{"tie_embeddings": false, "weight_decay": 0.059, "warmup_steps": 200, "seq_len": 256}
Each number is 128 + 24 x the weight over the matrix's rms, rounded and kept within 0 to 255. Layers, rows and columns count from 0.

# layer 6 attention output (transposed), 256x256, rms 0.16, rows 19-36,147-164, columns 0-127
[[139 126 134 148 133 139 112 126 115 127 134 120 101 159 131 109 146 146 167 115 144 110 111 131  80 157 118 115 122 151 137 121  99 115 111 163 126 106 136 139 121 160 111 140 150 100 124 133 128 150 140 171 142 103 142 142 119 140 115 130  99 142 120 151 112 168 147 140 125 108 114 126 115 145 156 169 147 118 148 117 105 133 136 127 106 135 161 122 136 113 144 116 144 140 140 111 144 132 115 136 131 156 163 121  90 152 100 121 138 118 125 116 116 171 112 138 177 181  55 124 123 117 107 142 109 143  90 129]
 [105 128  88 151 154 115 124 126 109 146 105  95 112 159 124 118  87 126 146  93 101  96 144 124 148 136 105 135 140 143 133 140 105 127 183 149 159  90 151 110 141 115 146 115 109  97  98 153 128 138 129 103 155  96 129 119 135 153 140 142 110 120 117 138 123 124 152 122 145 106 112 148 152 131 161 137 136 145 109 126 139 156 138 140 113 133 101 103 126 117 131  98 137 109 122 140 128  98 136 111 140 108 139 124 136 131 129 128 131 123 138  76 120 122 154 137 119 117 145 113 143 127 134 124 158 128 130 145]
 [124 117 144 150 161 127 146 130 115 106 151 142 106 152 101 132  96 159 143 140 116  98 158 134 121 130 155 112 117 154 118 119 146 111 146 110 166 144 101 129 109 112 133 147 110 120 134 168 156 143 130 140 134 148 117 119 146  90 155 162 130 145 140 118 142 137  98  95 105 144 102 124 147 137 108 137 124 144 129 105 146 135 156 111 144  94 130 106 126 104 132 134 144 102 120 140 104 103  99 153 137 137 141 148 114 109 128 126 119 110 147 121 161 149 108 116 132 169 177 134  97 141 108 108 111  89 135 164]
 [ 89 162 135 150 144 145  98 130 140 136 128 110 102 139 123 105 148 159  97 154 118 132 105 143 158 133 147 141 117 157 144 176 117 110 114  80 125 125 119 111 149 144 114 117 113 120 148 137 131 158 123 140 144 127 160 132 134 181 109 135 145 137 122 172 158 100 145 111 134 115 126 124  96 127 150 140 120 131 123 156 166  97 163 140 124 150 119 113 135 134 149 121 121 129 108 120 144 106 103 145 127 125  93 134 140  80 123 158 120 124 137 171 151 135  80 147 132 105 165 116 151 136 153 117 130 101 147 127]
 [119  95 134 117 141 178 161 118  94 125 151 108 180 179 182  90 142 101  86 133 110 133 133 125 154 132 116  90 142 106 131 167 114 121 105 146 116 103 128 112 139 122  82 147 159 141 129 104 127 131 123 124 121 104 147 119 122 110 117 155 150 142 120 137 159 105  86 125 102 150 120 135 126 128 130 129 113 102 124 142 117 132 145 124 187 120 142 114  97 127  65 123 143 105 114 120 113 176 177 116 124 147 103 148 126 138 143 114 119 161  77 162 175  96 111 157 139 141 177 106 145 148 164 105  95 126 167 150]
 [140 119 115 121 132 117 121 151 105 136 163 116 128  90 148 120 179 127  93 128 129  62 115 117 116 133 112 122 121 166 111 121 139 150 141 148 124 151 137 163 132 140 135 117 132 123 155 131 101 114  96 170 122 119 119 174 126 131 105 122 149 173 114 123 108 154 176 123 112 110  70 114 138 146 157 138 137 143 162 129 149 114 112 105 138 160 151  82 125 109 103  87 121 117 133 133 148 145 148 105 166 140  96 128 125 160 118 126 139 142 155 148 109 140 126 133  91 152 156 131 105 179 112 110  97 131 110 134]
 [132  78 150 169 140 152 146 122  91 110 101 139 127 181 112 118 151 155  96 131 148  96 143 106 127 149 132 136 153 140 135 109 128 120 109 118 132 110 105 139 103 131 106 126 116 101 143 105 138 144 118  93 112 133 110 142 129 162 129 139 122 107 106 111 144 133 113 117 111 111 117  89 101 152 108 149 146  98 150 122 141 155 110 142 135 136  91 119 104 142 126 126 135 168 174 101 118 121 199 144 107 160 119 158 147 156 145  87 126 104 115 136 105 143  92 139  98 127  84 123 124 111 143 115 140 128 142 118]
 [127 120 127 153 139 111 132 110 109 140 145  89 126 142 129 123 123 140 116 128 103 128 145 112  86 125 154 142 112  85 115 121 155 156 136 132 131 131 145 129 112 130 150 126 152 193 134 144 142 162 120 172 128 141 141 123 112  95 127 136 155 127 155 114 139  98 108 121 156 146 177 127 123  91 130 109 123 179 126 134 137 103 111 120 161 117 158 142 106 108 153 110 128 137 161 133  97 154 156 154 131 134 149 125 171 126 144  87 140 120 147 167 123 165 152 163 164 142 105 111  96 101  90 136 106 125 146 157]
 [128 105 122 122 112 156 120  96 140 110 116 116 121 117 115 142 125 122 132 150 120 142 138 125  99 127 132 136 138 133 130 115 146 137  95 120 148 149 111 147 135 137 129 142 149  97 111 130 149 150 106 168 137 117 101 111 139 145 137 137 120  91  99 122 136 110 176 145 183 124 104 112 139 123 125 166 149 162 130 141 146 112 157 143 131 153 109 151  94 152 113 162 131 136 161 154 151 120 134 153 122 136 157 123 169 147 149 132  73  96 167  99 115 123 100 135 118 117  71 136 138 133  99 101 124 124 140 113]
 [161 168 132 148 118  99 130 104  77  97 166 113 156 151 136  72  99 113 152 163 132 127 110 115 134 108 150 109 150 132 144 128 161 142 103 169 115  90 145 153 104  87 104 156 113 133 121 116 162 103 119 165  96 127 154 150 164 127 115 132 134 134 108 144 116 182  69 146 136 146 164 135 103 132 131 109 102 141 117 119 109 115 126  87 157 126 137 116 143 111 149 147 126 158 138 118 127 133  98 139 148 120  63  93 127 126 117 135 111 137 136 151 150 149 139 152 120 110 111  65 154  91 140 142 162 129 105  70]
 [173 132 139 130  94 124 107 167 110 143 146 159 165 136 139 117 131 125 128  92 127 117 130 179 111 113 154 140 148 145 165 130  99  99 127 142 129  90 122 143 128 113 132 123 157 106 123 115 118 158 138 129 176 138 142 144 161 122 138 160 134 136 115 122 101 118 125 124 137 162 110 126 163 137 136 100 107 136 108 128 110 135 147 148 145 113 139 147 126 142  86 113 123  92 149 145 107  82 123 125 126 125 126 109 117 123 113 101 166  88 136 147 107 134 146 130 143 144 127  93 143 142 142 138 127 146 128 117]
 [134 122 130 119 131 121  96 106 135 150 120 150 150 133 114 128 119 162 127 101 150 105 135 130 125 119 137 110 107 146 138 142 154 136  94 107 136 151 125 141 105 146 123  96 133 173 140 103 146 133  89 124 159 131  58 123 102 151 151 125 132 143 162 100 157  87 133 122 115 124 126 112 119 162 107 128 110 116 121 129  90 117 119 127 154 105 124 150 117 137  86 133 127 124 158 134 131 130 145 122 148 130 117 120 123 107 139 129 110 125 152 127 152 135 118 112 146 105  88 105 131 144 116 135 131  91 189 147]
 [138 143 152 143 110 135 121 160 147 146 132 127 152 117 132 164 134 110 150 103 118 132 145 130 138 131 120 159 150 113 143  90 134 151 142 112 131 162 107 131 106  98 104 155 114 107  99 167 127 137 142 148 140  71 124 120 120 101 139 160 151 103 137 156 110 110 131 125 136 171 123 128 106 146 178 134 123 132 155 150 157 100 122  77 136 109 148 117  91 162 116  91 169 110 141 139 156 154 113 121  97 133 134 167  85 138 114 102 158  96 101  96 157 140 160 128  75 158 116 126 152 130 132 135 134  82 121 156]
 [135 136 110 129 112 131  90 120 145 119  93 105 162 134 128 131 109 165 149 130 135 142 130 110 151 129 130 100 137 134 125 150 162 121 146 111 122  80 103 137 107 100 112 143 132 122 108 132 125 122 106 100 128 110 129 112 110 100 115 142 131 111 157 121 126 100 122 135 158 137 107 120 151 136 138 161 129 135 121  95 129 103 127 159 121 138 156 134 121 102 109 128 112 125 115 116 108  95  98 148 120 130 101  99 127 159 115 121 178 133 163 146 145 138 176  78 133 143 126 130 135 134 108 120 124 124 117  91]
 [178 117 113 121 132 141 122  98 101 155 119 158  85 116  96 135 139 126 106 154  90 134 135 108 137 128 135 167 124 156 129 141 103 148 108 105 162 105 144 107 133 173 136 108 132 125 101  81 118 141 119 131  94 106 129 145 123 149 124 111 122 128  73 101 124 111 138 133 159 110 148 124  92 110 110 124 190 117 139  93 155 103 130 147 144 138 114 143 152 112 128 105 146 112 130 131  86 123 135  74 161 146 129  92 133 142  94 118 170 119 152 148 134 141 115 122 110 127  94  88 126 121 124 107 103 150 127 140]
 [137 144 143 125 147 116 113 103 102 131 134 123  96 154 179 110 105  89 156 133 103 134 142 118 114 140 101 114 155  92 147 126 102 135 173 143 140 140 109 139 134 147 127 127  93 124 128 149  99 158  94 119 117 147 132 125 115 167 107 134 137 112 116 125 129  74  97 162 150 133  89 120 142 112 119 140 133 137 114 123 114 127 166 141 184 112 172 166 138 116 150 121 148 127 120 141 148  99 127 141 112 124 130 144 130 181 154 100 157 124 130 153 145  99 139  82 123 152 100 163 153 119 128 132 168 136  70  85]
 [125 169 145 159 137 134 165 143 133 120 147 151 128 135 124 179 112 154 121 121 134 109 115 110 139 113  99 109 154 112 135 131 137  91 132 151 114 153 141 106 124 139 167 156 137 124 139 139 168 112 129 102 167  95 123 135 113 111 125 145 121 141 123 150 127 166 129 107 150 119 126 138 131 130 159 122 111 107 121 112 145  94 135  99 105 143 106 161 105 120 188 132 131 135 127 123 117 139 113 160 178 123 152 122 119 158 133 126 182 125 154 161 111 117  80 140 138 161  94 111 154 106 130 124 114 162 141 135]
 [159 121 116 101 109 136 133 102  83 120  92 131 114 130 133 134 133  98 151 164 131  98 172 134 106 156 126 153 142 126 125 156 128 121 126 111 118 105 125 146 146 144  71 134 113 167 125 140 122 141 127 133 174 112 134 137 152  59 111 157  82 122  95 102 117 109 140 142 136 117 159 143 166 125 132 112 143 108 146 141 142 101 105 147  94 113  86 149 134 101  99 115 149 162 135 126 114 134 152 115 142  92 122 157 108 165 164 113 112 132 119 127 125  84 157 106 152 132  73 119 105 116 141 157 109 113 121 116]
 [120 107 141  94 127 146 111 134 181 136 172 114 144 178 119 136 150 117 159 147 102 130 144 111 104 151 103 135 142  77 148 122 142 109 122 148 131 117 137  94 114 164 126 155 143 165 121 114 121  89 121 132 113 177 115 116 157 187 157 188 135 168  87 107 108 113 158 128 139 141 108  85 130 131 122 130 149 161  98 144  62 116 104 133 125  89  96 120 109 156 179  98 142 118 121 129 169 151 132 141 156 129 111 100 140  69 137 140 166 107 110  68 115 122 126 180 162 123 155 139 123  90 117 138 142 128 127 131]
 [ 99 133 140  95 146 162 116 119 168 134 141 144 159 156 152 150 124 125 119 116 124 156  88 136 132 115 142 115  71 125  57 104 103 132 110 108  95 186 164 154 116 139  63 125 142 125  80  88 144 146 125 116  97 174 135 141  85 138 170  99 178 165 113 126 194 152 117 122 132 120 193 109 179 102 113 106 134  99 140  87  89 114 138 119 134 142 120  90 106 123 103 119 162  91 158 179 123 158  72 164 143 116 156 129 159 169  99 128 131 195 102 193 144 121 123 113  95  77 156  95 116 111 113 161 180 117 133  85]
 [ 75 152  57  86  87 143 137 169 123 129 118 139 168  91 131 156 112 170 126 195 121 109 108 151 167 121 128 103 163  95 168 102 133 117 159 158 161 151 106 138 154 147 131 172 152 155 174  69  97 132 157  62  99 137 134  98  86 118 148  67 114  95 136 120  72 108 174 118  89  70 141 107 101  96 176 119 118 163 114 156 118 129 134 146 140 166 139 170 132 104 120 147 110 180 108 115 122 139 114  86 140  94 105 145 135 140 115 162 141 130 140  93  92 111 116 137 146 164 198 155 140  89 160 134 112 138 142 127]
 [107 144 139 120 144 165 101 142 105 119 168 156 103 109 104 122 132  95 132 168 117 108 146 135 110  93 125 119 154  91 105 100 163 159 152  86 131 104 157  82 151 172 140 132 123 173 107 166 145 115 144  82 168 146 107 125 104  37  96 150 107 161 127  98  97 149  87 149 127  86 146 171 119 108 129 134 165 126 117 100 128 131  95 156 154 109 143 165 156 139 129 119 152  75 122 208 150 137 151 115 122 144 157 112 174  72 149 122 113 139 152 135 129 128  89 112 131  86  88 113 104  62 134 124 119  81 107 155]
 [114 169  89  89 147 138 109  91 146 150  89 168 125 120 114 129 109 121 125 120 151 123 111 114 130 116 152 118  94 108 134  76 130  89 169 139 116 142 123 154 135 152 142 141 117 132 169  77  95 159 151 113 130 120 117 137 112 104 157 139 137 137 102  81 118 134 135 120  74 120 108 124 104  72 137 163 107 127 153 101 133 163 125 111 137 129 144 155 132 160 148 170 105 174 105 183 110 115 133 127 108 140 138 100 143  95  93 122 109 131 143  93 100 107 127 124  84 129  86 126 119  91 132 107 144 196 141 116]
 [154 102  80 136 126 141 119 118  89 132 131 133 121 143 152  91 138  85 138 145 117 132 129 143 123 141 105 178 121 133 107 176 127 134  88 142 135 118 101 140 100  80 119 129 137 160 148  98 109 140 139 131 127 119 182 131 162  71 120  75  91 118 136 123 114  99 129 116 137 125 145 147 112 148 143 109 121 136 105 114 123 109 160 142 107 119 137 125  59 175 113 181 111 103 120 112 115 149 120 128 155 146 159 128 178 103  94 125 110 135 166 105  85  64 170 113 140 114 113 151 116 143 163  89 116 155 124 124]
 [114 128 130 124 132 118 129 107 154  89 154 151 110 121 135 136 105 111 122 128  95 171 125 153 126  80  96 102  98 134  67 146 176 151  92 106  90  78 132 139 193 104  75 100 109 147 100 150 163 144 121 171 110 103  88 126 162 160 130 109 154 119 149 181  86 128 161 156 117 162 158 138 114  93 160 163 131 110 162 105 149 122 105 122  98 106 132 125 131 105 102 117 164 106 134 154 107 117 143 153 116  77 106 119 103  84 117 159 153 121 144 140  98 172 151 171 102 130 183  91 140 169 142  91  80 138  92 154]
 [120 131 176 112 131 147 129 117 165 122 100 122 117 146 175  65 130 115 125  86 192 104  91 180 139 127 145 112 156 165 142 143 150 154 108 160 116 167 143 117 135 139 129 165 131 147 117 141 121 124  93 147 153 111 110 136 122 114 167 134 140 161 143 155 106 150 124 136 136 131  82 139 124 137 156 146 142 123 132 112 140 126 122 140 188  72 169 130 100 107 120 124 139 137 146 168 128 139  72 146 192 144  69 121 101 151 164 156 120 125 141 112 128 173 126  89  87 145 145  85 126 178 134 165 138 166 126 116]
 [104 163 130 147 178  98 106 100 134 147  98 180 110 137  87 148 102 116 180 144 136 139 137 125 147 117 132 134 111  88 116 138 147  90 121 158 154 118 165 103 123 154  79 129 119 136 145 119 142 143  85 106 168 116 107 134 115  50 145 120 157 129 137 152 141 107  96 117  92 136 179 135 130 121 138 151  85  91  72 141 134 161 105 118 162 137 122 148 125 176 177 134 141 174 116 159 103  96 154 123 157 132  98  84 164 119  91  81 131 129 113 143 146 143 138 174 106  96  67 118 127 193 137 158  84 182 122  87]
 [109  97 153 156 160 122 183 152  69 140 121 115 169 105 100 129 156  98 139 123  99 126 154 115 146 129 140 162 122 115  75 121 189 135  97 107 131 121  77  90 115 102 151 102 140 113 143 105 128 121  70 119 139 129 128 110 113  83 100 127 131 140 149 114 145 113  98 135 170 110 162 119 140 161 134 126 128 142  82 125 142 156 123 170 151 109 127 127 109 169 107 138 133 132 141 166 145 103 124  67 141 125 161  87 166 106 115 131 115 118 130 102 145 113 125  84 102 130 163 123 120  94 128 137  99  91 130 137]
 [137 140 124 120 126 118 155 153  95 143 122 142 151 128 109 110 135 119 141 119 123  65 156 110 149 125 133  60 109 110 118 136  93 137  65 142 140 172 118 120 137 112 112 152 122 124 129 103  94 104 111 174 107 104 128 128 147  84 197 123 132 149 119  92 118  93 179 148 104 128 153 116 145 122 112  93 114 157 169 117 117 122 110 109  67 123 140 100 135 126 119 145 112 165 138 148 157 140 133  92 145 144 126 112 107  81 125 172 105 176 134  96 138 126 117 151 177 188  89 126  80 122 140 126 150  75 139 102]
 [100  94 140 174 110 116 121  93 178 140  89  98 130 143 101  93 138  99 133 137 108 126 107 111 106 121 135 167 120 124 142 120 120 123 171  87 111 123 152 175 142  95 109  98 113 143  87 170 144 112  87 196 113 154 173 110 135 142 111 107 130 137  84 135  68 141  84 181 121 109 174 145 117  95 147 158 132 145  91 167 149 167 107 141 129 117 131  80 112 126 182  76 159 154 118 134 148 125 122 130 162 118  82 139 132 124 114 137 112 123 127 126 106 118  84  93 115 120 152  83 128  98 159 128 119 122 102 126]
 [163 192 170 167 118 126  92 130 130 125  66 142 115 140  90 142 156 140 143 121 150 137 156 111 134 122 117 144 110  91 196 154 140 158  64 125 101 124 140  90 148 109 176 105 133 109  94 147 102  95 136 104 125 137 135 114 153 143 113  48 153 119 137  95 187 112  97 138 124 128 145 151 150 150  96 162 100 152 113  90 111 153  79 164 129 111 136 154 143 110 144 143  58 139 160 104  77 113 147 162 102 129 118 120 108 176  94 150 115 122 143  89 100 134 150 117 144  95 157 131  89 130  91 163 115 124 135 121]
 [139 123 159 141 146 104  98 160 171 131 115 115 135  83  98 123 174 134  87 130 123 122 173 129 166 131 135 164 131  96 171 106 133  83 136  98 125 122 189  88 118 152 133 124 180 110 147 157 122  98 166 192 141 150 107 127  93 230 138 170 140 141 153 116 127 144  97 106 155 131 123 117 139 142  59 145 126 119 106 135 147 165 144 126 116 168 145 169 115 114 125 121  72 173 189 197 103  98 116 131 133 131 110 116 160 125 124 146 120  99 134 187  80 119 125 122 140 155 133 113 172 120 126 113 158 127 138 127]
 [126  98 155 132 101 127  93 152  84 117 107 112 156 137 172 150 114 125 173 150 138 126 140 142 156 126 161 194 132 119 132 135 104 119 130 184 128  70 100 193 149 115  84 154 151  81 161 169 120 127 154 122 105 135 136 155 125 119  91 103 145 106 142 114 121 135 137 122 132 116 144 140 105 143 152 154 103  98 134 114  64 185 115 135 129 141 151  60 120 139 155 143 151 147  54 100 149 139 156 118 120 122 135 149 136 150 165  98 120  95 101  59  82 152 163  69 113 158 142  76 136 135 153 122  90 159 115 110]
 [142 130 143 139 133 139 141 136 133 119  90  76 110 179 121 168 172 159 125  97 135 145  90 138 123 107 162  98 138 158  97 129 110 117  94  96 143 129 138 115  94 184 125  69 137 133 145 108 151 155 118 179 157 166 126 133 143 165  88 150  99 122 124 102 159 161 139 103 136 129 133 117 109 127 131 108 127 145 184 122 162 133 146 119 102 131 133 138 174  93 182 116 125 148  67 157 135 158  97 122 162 166 130 141  97  86 118 110  93 138 134 109 197 173 100 122 124 185 117 154  74 129 103 154 150 130 130 160]
 [ 81 112 103 108 163 134 166  95 125  96 103 128  95 164 161 127 109 196 111 129 157 132 118 110 134 146 148 117 109 135 126 126  81 130 114 139 144 110 111 105 118 134 117 120 135 102 152 156 144 127 145 139 161 130 123 134 111 120 138 147 146 123  58 105 141 157 149  91  80 137 104 173 135 101 148 152 115  94 131 174 109 154 159 133 146 137 127 105 154 127  91 110 100 123 152  82 181 103 132 122 109 119  89 147 147 128 137 110  44 127 107 166 146 139 145 145 157  82 167 130 134 162 113 116 127 114 100 153]
 [158 146 122 115 141 156 112 117 104 141 161 100  97 134 131 117 122  97 164 126  97 111 158  66 145 172 160 144 141 115 123 122 193 103  92  55 188 114  93  83  89 154 142 123 172 161  93 151 139 147  88 129 141 152  88  94  94  90 101 144 148  91 135 149 150 154  68 101 127 134 114  96  81  99 145 123 125 166 120 139 140 113 117 116 133 133 128  85 121 111 163 106 179 141 126 136 130 140 100 137 103 147 169 177 104 139 121 158 142 148 164 113 141 106 106  69 184 191 158 117  93 121  93 175 120 142 149 137]]
# layer 6 attention value, 128x256, rms 0.156, rows 20-37, columns 0-127
[[142 136 126 127 156 111 130 140 113 181 148 125 155 139 123  82 142 113 165 113 110 173 140 120 159 136 122 126 101 143 111 104 117  94 103 164 137 167 175 116 138  87 164 102 120 130 148  72 143 121 118  99 124 132 107  93 144 118 143 170 153 181 144 160 112 121 103 123 131  88 115 103 134 118 122 120 144 139 226 132 125 148 151 129  94 131  62 151 153 132 121 139 147 121  81  97  78 127 115 141  96 126 154 105 147 112  97  88 118 159 156 137 142 105 133 148 130 118 123 129 164 120 153 148 137 104 170 140]
 [126 110 116 149 131 100 138 109 155 139  91 142 170 128 125 116 121 133 124  85 142 105 132 154 140 119 117 128 150 135 168 131 143 160 137 141 125 128 123 130 129 162 116 104 129  86 127 108 157 152  99  90 139 132 180 144  86 105 152 138 106 117 156 142 191 123 162 119 103 105 126 143 146 130  59 103 113 147 121 126 157 124 139 125 121 128 114 128 113 168  53 129 127 146 150 125 122 153  67  82 127  68 145 172  95 141 136 143 129 120 130 149  89 155 112 118 128 112 120 110 148 140 136 150 135 118 108 137]
 [150 121 124 150 162 130 138 102 124 120 151 115 121 128 130  88 141 109 134 149 140 117 147 177 121 131 125 174 174  82 171 156 120 115 138 132 136 117 103 128 103 152 114  68 109 136  87 120  68 146 160 133 177 170 118  98 133  95 106 150 119 159 115 119 115 121 119 138 147 116 159 163 123 121 135 122 140 112 128 128 135 150 122 138 134 142  87 144 137 148 112 190 120 130  97 136 130  96  95 137 116 121 126 126 137 177 136 138 154 128 139 131 167  94 121 115 135 130 106 118 123 110  95  94  96 187 130 120]
 [144 115 146 125 137 123 123 128 138 147 191 122 173  99 125 136 157 114 117  80 104 108 138 147 106 134 114 120 117  95 123 133 123 129 127  95 156 127 181 139 154 153 153  95 134 128 118 129 161  93 135 141 131 109 147 115 115 120  85 154 110 119 139 140 144 127 146  87 142 151 107  94 141 168 107 146 110  76 137 105  88 128 132 114 128 111 164 131 109 138  95 173 122 149 129 152 127 173 103 120 115  98 139 134 105 120 115 116 177 122 100 111 106 185 143 142 152 118 124 130 103 105 118 105 161 141 140 135]
 [110 153 149 121 147 139 100 180 129 152 146 129  81 133 143 105 136 127 111 125 161 127 129 112 114 122 111 142 105 147 127  89 135 126 104 190 129 141  98 130 115 100 117 132 151 110  71 126 136 154 105 169 111 161 149 123 148 106 128  99 148 109 101  92 154 149 152 122 147 110 118 137 103  75 140 126 166 119 126 167 162 138  74  89 176 159 172 107 121 140 120 125 137  96 140 137  99 154 132 101 136 138 110 147 152 137 137 164 129 160 125 142 121 117 131 127 135 153 126 110 106 172 108 136 121 105 160 126]
 [ 92 104 145 141 100 120 100 154 130 127 171 136 142 120 136 155  96 144 114 131 113 104 155 157 134 146 114 112 139 106 114 134 173 122  93 101 159 152 133  94 138 110 133 116 156 115 137 122 143 128 106 161 119 122 156 102 144 124 121 104 131 165 159 142 119 141 124 121 110 119 127  98 162 116 133 124 144 111 101 146 139 117 132 156 139  98 113 129  97 106 125 119 104 115 125  76 107 119 136 143 114 127 128 123 172 138 112 121 141 116 161 110 118 117 116 113 106 161 108 107  99 133 142  57 149  88 122 122]
 [145 166 155 145 137 115 124 109 120  91 116 132 114 108 117 135 148 116 108 155 133  98 109  74 143 151 115 105 156 111 124 150 128 153 105 200 138 119 186 149 169 134 155 164 184  94 149 138 122  88  94 154  98 146 126 123 104 105 107 124 132 150 129  95 142 140 118 130  98 135 155 140 114 143 148  91 124 139 109 147 116 165 127 130 173  83 163 150 132 133 155 158 140  84 137 152  98 130 155 163 108 153 153 128 134 140 138 158 163  77 149 160 119 104 131 101 156  89 127 124  96 148 143 130 125 161 160 179]
 [ 98 142 149 146 121 149 122  97 124  85 103 123 114 132 131 153  77 157 135 144  90 139 142 109 134  85  75 157 153 121 156 133 136 149 118 110 116 122 167 113 138 175 147 100 154 112 122 156 153 121 129 120  95 120 132  93 120 149 123 143 123 161 123 153 123 137 152 175 151 123 128 110  93 147 159 173 105 111 103 177 106 148 150 113 156 155 119 129 107 144 154 124 162 201 152 119 151 141 170 121 125 140 127 144 161 151 181 117 135  99 137 109 116 137 136 121 121 107  87 135 185 136 129 152  67 162  66 140]
 [149 169 125 108 115 139 162 147 109 123 143 125  75 113  86 120  93  75 152 137 113 120 124 156 130 105 142 148  95 148 135 104 130 127 118 104 141  87 117 107 136 116 122 132 105 102 154 129  94 137 135 143 105  95 159 180 119 126 114 127 131 120 159 127 141 135 121 144 116 140 139 117 102 153  84  56 110 114 129 104 125 160 158 114 136 123 149 141 120 105 196 188 107 166 112 132 138  74 152 115 128 113 139 106 159 127 110 110 142 128  92 140 177 110 128 131 170 122 111 129 110 125 120 126 120  99  95 132]
 [127 132 130  90 118 116 126 125 127 162 149 167 142 155  74 143 141 103 105 125 119  87 116 122 128 100 140 112 110 119 145 134 157 111 181 164 128 145 136 153 143 154 135 157 117 115 118 135 107 169 104 138 129 136 139 130 151 119 135 130 142 128 112 157  79 109 165 150 132  98 147 148 137 129 124 144 101 169 111  86 102  67 162  80 153 140 129 135 171 172 107 158 112 120 143 161 108 110 120 105 132 151 133 141 130 126 126 162 135 140  88 140 140 128  99 146 175 135 151 126 137 139 126 162 151 134 169  82]
 [102  98 141 120 144 101 101 109 100 104  93 124 172 111 151  96 135 126 156 147 141 115 119 139 136 152 132 168 124 169 100 180 124 134 151 127 139 116 142 159 129 153 145 130 133 116 145 127 137 121 126 133  91  63 156 105 142 109 125 113 190 164 150 107 169 115 121 126 137  87 153 100 119 138  98 106 188 131 148 163 112 128 128 153 138 109 128 139 159 154 162 130 147 131 128 127 182 114 142 115 113 113 112 143 144 122 114  80 156 117 138 109 123  87 150 110 110 109 131 107 114 134 141 113 134 128 105 164]
 [115 146 139 123 100 144 123 132 151 137 111 141 172 123 114 130  88 117 142  55 141  94 182 130 111 115 109 152  96 128 152 123  90 128 120  74 146 205 152 150 159 148 123 174 123  70 143 169 119 133 126 131 136 123 108 161 127 137 141 150 117  56 142 147 162 139 160 108 109 101  83 137 121 116 103 108  83 128 120 106 132 119 104 168 108 126 113 140  84 153 115 122 160 148  85 169 155 161 136 126 154 118 124 117 108 161 108 168 144 129 154  86  97 153 124 124 145 116 126 123 126 134 153 129 137  98 145  89]
 [148 139 114 117 160 156 105 118 133 116 100 118 118 110 128  82 151 164 152 139  92 132 128 103 128 129 101 130 157 149 172 144 116 102 152  89 108 124 153 109 139 121 121 136 134 120 161 171 117 182 131 117 105 134 105 148 142 174 149 144 120 104  88 118  80 127 116  85 111 117 147 103 109 124 115 147 165 162  85 133 149 140  90 125 128 146 166 127 133 150 131  95 152 123 112 128 111  78 114 164 144 179 128 109 153 137 147 130 148 113 116 137 153 137  98 103 105  68 142 141 151 122 113  99 132 123 110 154]
 [140  86 118 144  87  98 151 136 109  90  68  92  77 119 120 110 129 116 126 125 116 159 176 120 148 126 101  99 131 162 117 140 119 127  80 110 141  84  87  98 133 123 130  83 144 144 103 148 135 168 154 141  69 132 185 133 139 150 111 158 175 134 105 108 141  77 110 130  83 107 132 108 103  94 142 144 125 115 132 104 115 156  96  46 159 133 145 131 152  78 117  98 136 116 155  73 169 156 151 117 155 156 152 101 123 157 139 100 159 125  80 126 186 142 153 131 155 125 113 134 153 121 144 136 110 123 134 150]
 [102 126 150 168 156 139 127 122  94 107  83 109 142 127 150 139 115 125 134 159 113 166 134 148 132 154 110 122 138 123 109 152  88 204 158  94 132 118 122 134  89 120 130 176 133 137 137 125 143 137 134 121 123 117 141  99 187 143 111 138 113 149 145 118 132 126 114 138 106 133 116 104 148  85 145 148 129 168 168 142 149 121 174 134 140 130  97 128 147 137 106 115 131 139  56 161 162  58 125  98 169 164 109 149 110 148 131 150 140 104 121 149 166 111 143 162 127 117 111 157 141 111 144 188 131 132 128 123]
 [108  98 148 114 157 126 154 131 118  98 159 106  84 130 128 150 140 166 140 125  95 135 118 142 167 154 158 110 105  80 149 103 136 109 123 152 119 135 112 113 115 116 144 141 111 130 150 129 121 104 169 131 134  80 149 138 147 136 125 155 144 142 116 160 103 139 155 116 126 143 117 136 160 111 152 146 121 107 145 189 124 141 142 140 144 127 103 147 125 166 125  91 119 133 151 139 154 155 112 143 159 107 160 156 112 112 177 151 128 100 121 159 145 131 131 134  95 136 122 122 174 158 151 141 102 130 113 164]
 [172 131 118 102 118 137  91  82 105  84 123  77 148 140 107 155 131 137 151 167 133 121 126  95  97 114 110 147 171 114 154 119 129 127 110  76 132 140 159 104 141 159 118 185  94  94  96  73  69 123 118 150 143 153 129 129 132 104 118 129 163  91 121  41 127 114 123 127 136 103 159 142 183 133 108 124 152 121 174 145  88  97 110 134 138 139  92 135 106 118 167 157 135 142 110 100 106 135 119 108 157 165 179 121 105 111 114 170 130 141  90 131 132 124 155 133 156 141 117  97 127 146 135 170 109 104 117 131]
 [104 109 125 130 141  97  89 147 129 183 140 129 107  84 121 110  95 102 150 128  92 131  94 189 111 169  90  86 119 138 137 128 137 125 157 143 111 165 144 155  73 109 144  98 120 127  99 160 136 133 161 108 147 144 158 157 133 127 119 117 132 136 131  93 149 156 136 105 121 106 108 125 106 120 140  90 162  93 114 120 130 154 164 103 111  93 113 151 136 141  83 112 102 123  94 131 126 132 119 147 143 159 160 135 135  99  75 157 120  80 119 135 146 117 127 120 139 152 114 116  90 113 147 151  95 149 135 154]]